Each number is 50 + 15 x the weight over its row's rms, rounded and kept within 0 to 99. Layers, rows and columns count from 0. The size before them is the row's rms in percent of the matrix's.

# layer 7 MLP gate, 512x192, rms 0.14, rows 463-474, columns 0-95
111:50 47 77 22 52 64 40 70 38 49 32 32 69 16 41 44 72 11 43 26 40 71 62 47 50 38 66 70 50 61 51 57 50 32 59 67 59 61 13 47 64 57 54 52 46 74 46 82 54 40 30 55 39 77 33 76 65 56 66 64 59 50 30 76 56 79 48 60 38 53 27 34 55 41 76 51 76 36 48 45 44 18 64 56 37 37 46 44 07 64 55 35 48 47 47 63
100:39 53 35 47 42 75 59 48 51 23 45 55 71 20 53 51 58 22 39 62 19 47 39 66 24 56 43 73 44 78 67 49 85 36 46 80 48 34 51 62 46 49 68 67 68 54 50 57 45 42 78 53 39 58 56 46 37 55 73 41 44 25 43 41 43 48 34 42 71 38 63 21 02 47 58 45 80 62 36 48 74 47 57 76 39 59 45 58 24 38 34 45 42 44 55 36
099:40 65 63 82 54 33 45 80 32 40 23 38 61 31 44 75 56 45 65 82 45 28 76 64 29 42 60 62 47 39 75 56 69 52 33 42 94 54 76 65 52 52 74 43 45 58 54 43 42 29 53 75 53 78 70 49 27 33 58 35 57 50 38 45 54 40 50 57 65 50 58 34 37 60 39 47 39 35 60 61 82 65 60 29 22 54 56 37 55 67 58 53 42 30 77 51
101:50 55 35 44 33 79 71 78 45 44 31 41 34 70 30 13 58 56 52 40 32 41 55 13 60 47 38 55 73 47 52 65 13 50 66 54 52 46 60 42 50 46 73 54 77 53 50 42 60 59 67 47 44 65 48 87 53 13 58 43 53 68 64 24 77 66 66 50 88 63 38 35 46 51 37 53 60 42 49 65 50 43 48 38 47 29 39 54 77 61 44 65 43 35 46 55
110:52 65 40 23 34 65 26 74 60 41 61 61 44 42 39 43 39 45 46 75 38 31 26 49 48 60 45 50 61 26 41 64 57 49 56 49 50 47 21 36 59 55 33 28 25 58 40 62 59 18 31 72 36 39 47 51 40 79 72 78 55 54 49 74 41 38 30 70 54 51 45 34 50 62 49 37 41 66 73 38 21 30 21 68 53 42 61 53 57 70 24 57 57 51 52 41
101:60 29 37 37 39 40 51 43 54 51 51 57 33 54 24 55 61 32 42 60 15 46 49 47 57 60 41 57 53 57 55 46 43 63 62 24 38 64 43 53 51 28 73 41 32 16 58 50 54 57 71 65 73 60 26 37 45 78 58 71 54 36 53 63 25 40 39 37 47 72 14 70 31 63 49 62 68 55 76 67 45 71 43 28 57 81 81 36 70 81 31 25 47 54 55 51
094:36 35 52 43 31 43 42 58 53 49 70 63 38 60 69 73 13 56 61 37 60 51 53 28 52 27 47 26 35 62 70 50 28 30 40 33 66 23 08 49 38 28 86 56 40 59 23 56 38 44 59 38 32 53 77 50 63 77 48 55 49 71 81 49 42 42 45 65 35 54 47 35 43 45 84 35 33 27 65 49 37 67 36 34 61 60 53 40 53 64 31 38 20 44 77 39
090:79 54 54 33 91 82 62 63 55 75 47 18 63 28 51 71 64 15 57 49 76 54 40 56 51 45 47 49 35 52 76 81 65 44 30 63 70 55 61 51 61 36 12 61 41 71 37 51 49 51 52 85 46 48 42 46 39 45 52 50 57 61 40 65 38 33 46 57 77 31 59 39 31 44 76 49 53 50 48 66 70 46 51 39 40 40 26 37 61 37 45 27 73 63 56 49
097:57 58 37 76 34 39 40 27 64 64 53 35 30 23 39 45 33 18 26 43 32 38 60 59 51 46 54 59 42 52 62 38 83 45 46 65 58 63 54 65 54 28 65 53 54 76 45 57 51 55 29 67 67 61 46 70 46 60 51 54 56 41 44 55 43 21 49 61 72 62 56 43 35 49 56 53 35 79 50 26 22 71 26 77 52 48 39 49 16 36 47 67 62 66 28 84
092:64 38 47 54 58 57 27 60 38 43 47 51 35 41 43 39 53 75 23 64 71 63 36 40 47 63 52 55 47 61 56 28 80 47 39 33 47 49 56 46 46 60 63 48 56 36 66 29 46 24 41 34 72 52 47 44 65 69 70 50 74 29 19 57 46 44 19 64 51 24 66 61 71 46 18 44 38 33 72 51 48 58 75 57 59 42 32 43 22 77 66 27 40 33 12 16
100:61 42 61 64 66 25 38 83 38 43 33 59 67 33 73 55 45 59 60 55 41 25 33 65 33 25 46 73 13 64 45 43 59 55 30 68 25 36 13 26 75 59 41 39 62 70 36 59 73 55 80 51 35 48 35 47 60 88 77 55 64 41 57 44 47 37 69 42 40 58 74 63 38 44 34 19 39 41 71 49 75 49 49 54 57 69 45 30 40 57 32 45 52 52 40 14
105:36 26 41 52 54 38 78 55 54 50 52 58 56 40 67 72 48 37 60 32 84 59 48 74 52 45 43 58 62 41 46 47 45 39 54 62 35 48 37 24 47 49 09 55 46 58 35 46 20 57 39 47 82 18 62 58 40 59 71 75 45 43 69 38 50 20 56 59 37 47 72 38 55 28 47 42 17 28 44 24 53 52 57 53 43 50 19 51 08 64 54 44 48 63 68 45
# layer 7 MLP up, 512x192, rms 0.145, rows 463-473, columns 0-95
114:69 52 61 56 36 61 89 38 59 33 49 47 38 68 54 29 62 40 46 48 38 51 58 65 72 65 41 25 30 38 57 39 47 52 48 56 56 71 36 36 71 70 33 58 63 47 42 57 63 38 43 35 49 23 67 38 38 53 26 44 05 39 38 32 17 48 72 58 53 33 73 51 67 75 62 20 60 52 73 63 40 72 43 34 48 50 29 35 46 44 58 27 49 56 29 61
098:66 55 69 72 68 50 50 64 38 76 34 67 47 17 59 25 54 90 56 38 26 47 47 63 50 62 28 40 69 77 62 45 51 33 63 18 58 22 67 54 48 38 37 51 61 59 48 44 26 59 38 48 58 57 66 66 26 56 43 56 58 43 64 60 57 64 53 69 65 50 35 46 31 48 34 35 45 31 49 36 50 26 48 45 48 76 44 73 65 50 68 30 46 60 47 51
097:72 51 56 71 65 40 81 42 31 32 40 35 41 42 49 55 56 60 62 23 41 64 58 69 60 10 59 31 27 60 20 79 59 43 62 57 60 80 62 27 36 48 32 78 30 73 52 64 40 65 55 76 49 40 57 28 71 60 51 61 22 41 62 44 50 70 57 32 52 57 65 66 37 53 58 38 45 47 47 37 72 66 40 57 72 30 56 21 33 54 53 12 65 57 35 70
093:53 34 31 20 18 53 57 28 54 35 51 48 29 42 47 50 49 40 51 61 53 42 34 49 39 61 42 57 16 64 25 23 57 56 60 43 80 23 26 59 45 48 43 51 55 50 43 77 63 25 42 66 65 57 21 49 69 46 45 35 41 33 58 53 46 22 26 42 60 44 49 46 36 64 45 20 32 34 48 28 58 49 41 49 61 87 52 48 42 65 37 39 35 60 24 55
102:59 68 52 20 46 73 44 41 28 30 56 59 42 56 41 40 60 34 35 45 31 51 38 71 55 60 55 54 41 92 28 43 30 43 49 58 59 58 38 68 56 56 41 49 52 64 47 58 52 41 47 71 61 55 54 62 28 35 53 74 30 28 32 56 52 60 59 73 57 69 90 68 67 74 33 65 45 50 83 46 46 29 64 34 26 28 55 58 62 54 38 50 53 61 32 52
103:52 72 57 52 30 32 56 77 35 37 22 34 57 34 58 44 45 56 72 32 57 51 21 57 51 40 48 68 24 19 32 56 36 49 54 56 25 42 40 33 51 69 51 71 50 53 48 40 65 56 75 67 44 46 60 58 38 60 69 43 60 67 59 52 46 67 21 70 80 57 49 41 40 33 39 63 48 17 18 42 29 52 64 36 67 45 41 40 39 69 28 35 59 78 35 64
096:31 66 44 35 59 51 49 41 48 57 67 45 55 17 40 62 54 35 51 33 43 49 60 43 61 26 68 63 43 43 10 66 60 56 42 61 36 69 76 18 69 38 52 62 71 29 42 28 62 44 79 40 46 36 62 29 47 54 42 38 47 51 45 37 46 47 40 30 80 64 52 64 24 58 39 51 54 43 47 46 37 62 39 42 33 52 46 63 70 49 66 18 65 55 11 53
091:50 47 60 38 71 51 73 23 23 72 40 50 65 72 40 38 48 39 36 47 39 61 41 44 25 39 71 44 65 49 42 54 58 57 66 54 58 57 67 60 54 23 50 59 23 75 39 80 29 57 45 55 56 55 44 47 63 54 57 61 57 57 42 62 73 59 69 29 33 39 38 63 78 45 51 42 46 43 48 51 48 57 58 62 76 56 65 33 12 37 54 44 27 54 49 37
094:38 41 39 46 25 44 52 42 43 67 60 50 28 34 31 38 26 35 65 55 43 51 36 56 21 64 46 60 60 35 54 44 48 44 78 62 34 31 47 59 65 57 35 68 33 51 25 41 62 49 64 50 37 38 41 65 56 56 42 33 43 31 56 38 08 58 49 56 57 52 48 80 71 62 73 46 80 80 46 51 50 80 46 59 61 23 30 72 44 44 39 34 45 43 34 71
109:48 63 30 51 20 37 70 57 48 41 37 59 76 41 56 39 56 73 42 31 50 54 73 37 51 52 52 48 42 46 64 65 38 33 45 37 61 33 31 37 69 31 71 38 65 49 46 40 44 37 62 26 44 41 78 49 55 25 43 41 51 59 65 57 58 47 64 56 28 37 37 41 36 44 73 48 36 44 52 58 38 56 42 31 45 69 78 61 20 69 57 39 28 67 34 43
109:48 42 33 26 63 50 65 57 66 43 57 55 55 71 41 65 82 41 42 63 70 61 50 58 57 76 39 31 66 32 77 35 61 52 64 47 47 55 32 49 54 72 46 36 51 70 44 43 50 52 62 84 31 50 33 54 61 08 32 42 67 67 58 50 35 63 32 62 44 70 46 25 52 51 64 56 59 64 51 06 51 66 51 75 59 67 50 23 65 16 48 49 68 94 40 62
# layer 7 MLP down (transposed), 512x192, rms 0.0701, rows 463-473, columns 0-95
112:38 23 59 45 63 12 52 65 45 63 62 49 34 36 39 30 69 59 45 41 47 60 55 51 65 40 47 57 33 54 36 33 13 49 51 50 48 74 77 51 34 33 70 28 63 50 41 60 39 32 68 52 44 42 57 42 67 55 17 21 49 27 31 31 37 88 70 56 42 36 75 26 48 43 83 56 39 54 61 31 55 33 51 42 34 85 58 57 66 20 37 59 46 26 66 50
102:52 45 58 51 57 29 44 38 43 24 63 39 46 12 29 56 69 63 80 61 70 55 46 53 61 18 49 39 24 51 31 35 67 56 69 36 14 73 25 58 42 41 36 44 30 57 58 43 43 46 59 52 69 57 48 66 47 41 34 68 68 61 25 35 62 36 45 65 43 32 31 49 40 40 42 44 39 64 56 82 40 48 36 42 68 69 56 62 35 50 56 70 48 51 84 53
098:39 40 45 55 52 43 56 52 54 63 63 79 57 73 58 25 47 48 60 55 45 64 60 23 39 49 51 51 48 50 52 71 79 32 46 58 65 51 52 42 72 57 64 35 54 36 58 61 32 54 81 61 63 49 67 54 76 51 38 37 32 38 44 34 34 54 49 22 33 33 47 22 60 20 70 43 23 48 47 41 45 42 84 28 66 34 40 42 88 42 46 64 28 54 51 76
095:42 58 41 63 36 55 63 43 47 25 55 20 61 54 62 46 71 49 56 56 37 57 67 52 24 26 42 52 78 38 46 61 37 59 63 55 41 68 60 58 62 70 58 59 52 57 58 50 29 42 55 78 35 80 24 71 58 27 49 44 77 51 50 50 60 60 68 22 50 24 34 59 57 48 47 69 63 48 44 47 35 41 46 26 50 70 44 57 58 30 61 64 41 30 71 29
109:32 46 49 51 49 53 82 44 47 72 19 40 36 53 24 57 30 57 46 53 69 38 71 57 38 30 24 30 45 70 68 48 59 61 40 66 67 73 73 56 69 55 35 51 44 49 46 50 42 53 43 69 29 38 36 64 60 52 59 58 35 41 45 71 47 42 68 48 79 33 67 53 69 53 38 57 41 24 23 43 76 58 52 49 48 81 47 72 40 51 41 36 42 54 44 55
103:29 47 67 58 56 39 52 61 36 17 49 35 65 32 28 40 46 38 34 30 62 34 67 30 59 68 14 57 45 25 52 95 50 56 38 60 51 68 42 61 29 53 37 51 39 32 52 64 42 45 44 68 42 67 54 40 56 45 68 66 48 53 54 25 66 60 37 72 54 80 30 80 57 26 48 32 39 49 40 54 74 46 38 57 59 66 51 32 85 49 42 66 38 42 54 38
100:51 41 26 44 52 76 46 29 49 67 59 31 23 76 74 49 22 63 18 43 42 37 43 79 53 64 47 22 56 39 47 19 57 49 46 37 46 08 34 57 36 62 63 75 39 55 27 63 54 13 28 39 42 47 64 70 46 60 59 61 52 43 53 41 50 39 45 73 41 69 48 18 51 64 52 45 47 76 67 62 47 58 51 37 59 41 37 69 64 35 42 41 69 50 52 40
094:53 71 29 63 66 29 28 43 46 31 51 49 47 56 90 36 49 64 57 70 54 57 52 50 43 51 48 57 57 37 40 43 80 46 53 58 41 69 39 47 53 68 32 55 70 56 26 40 61 80 50 93 55 61 38 26 21 65 51 41 18 44 52 57 45 27 55 65 56 57 30 56 28 24 30 50 19 31 42 50 28 51 47 46 47 40 63 61 65 54 48 52 51 41 51 48
095:53 57 24 46 57 56 57 49 83 41 79 47 57 68 47 54 47 27 49 37 41 42 44 69 79 27 45 43 56 60 40 51 48 59 50 68 55 56 60 44 55 51 73 41 56 35 68 31 36 43 53 65 37 48 62 71 55 52 79 58 52 69 77 43 56 54 54 43 53 37 65 51 57 36 41 05 72 48 38 28 37 45 41 58 66 57 72 19 52 40 57 54 47 60 35 42
105:70 58 47 51 44 56 81 32 81 71 34 64 36 59 80 46 46 41 47 49 28 82 66 36 35 39 37 50 52 61 27 41 40 63 44 50 61 31 24 34 39 58 51 59 53 61 38 68 53 46 62 30 45 33 35 50 40 78 62 46 39 56 61 63 34 21 47 63 47 59 38 73 43 36 63 25 34 72 96 80 42 63 44 58 57 63 57 57 59 79 73 42 22 56 47 49
108:35 45 43 31 65 56 36 50 38 75 42 65 60 75 46 32 63 69 44 82 28 72 45 27 26 54 41 63 41 47 64 57 57 48 44 24 63 69 28 29 51 44 47 52 31 69 26 37 80 37 52 34 63 64 45 44 48 50 62 50 70 52 37 50 08 71 33 54 41 74 29 55 57 65 46 26 41 65 67 61 32 60 39 42 40 36 67 53 41 92 62 43 70 67 27 50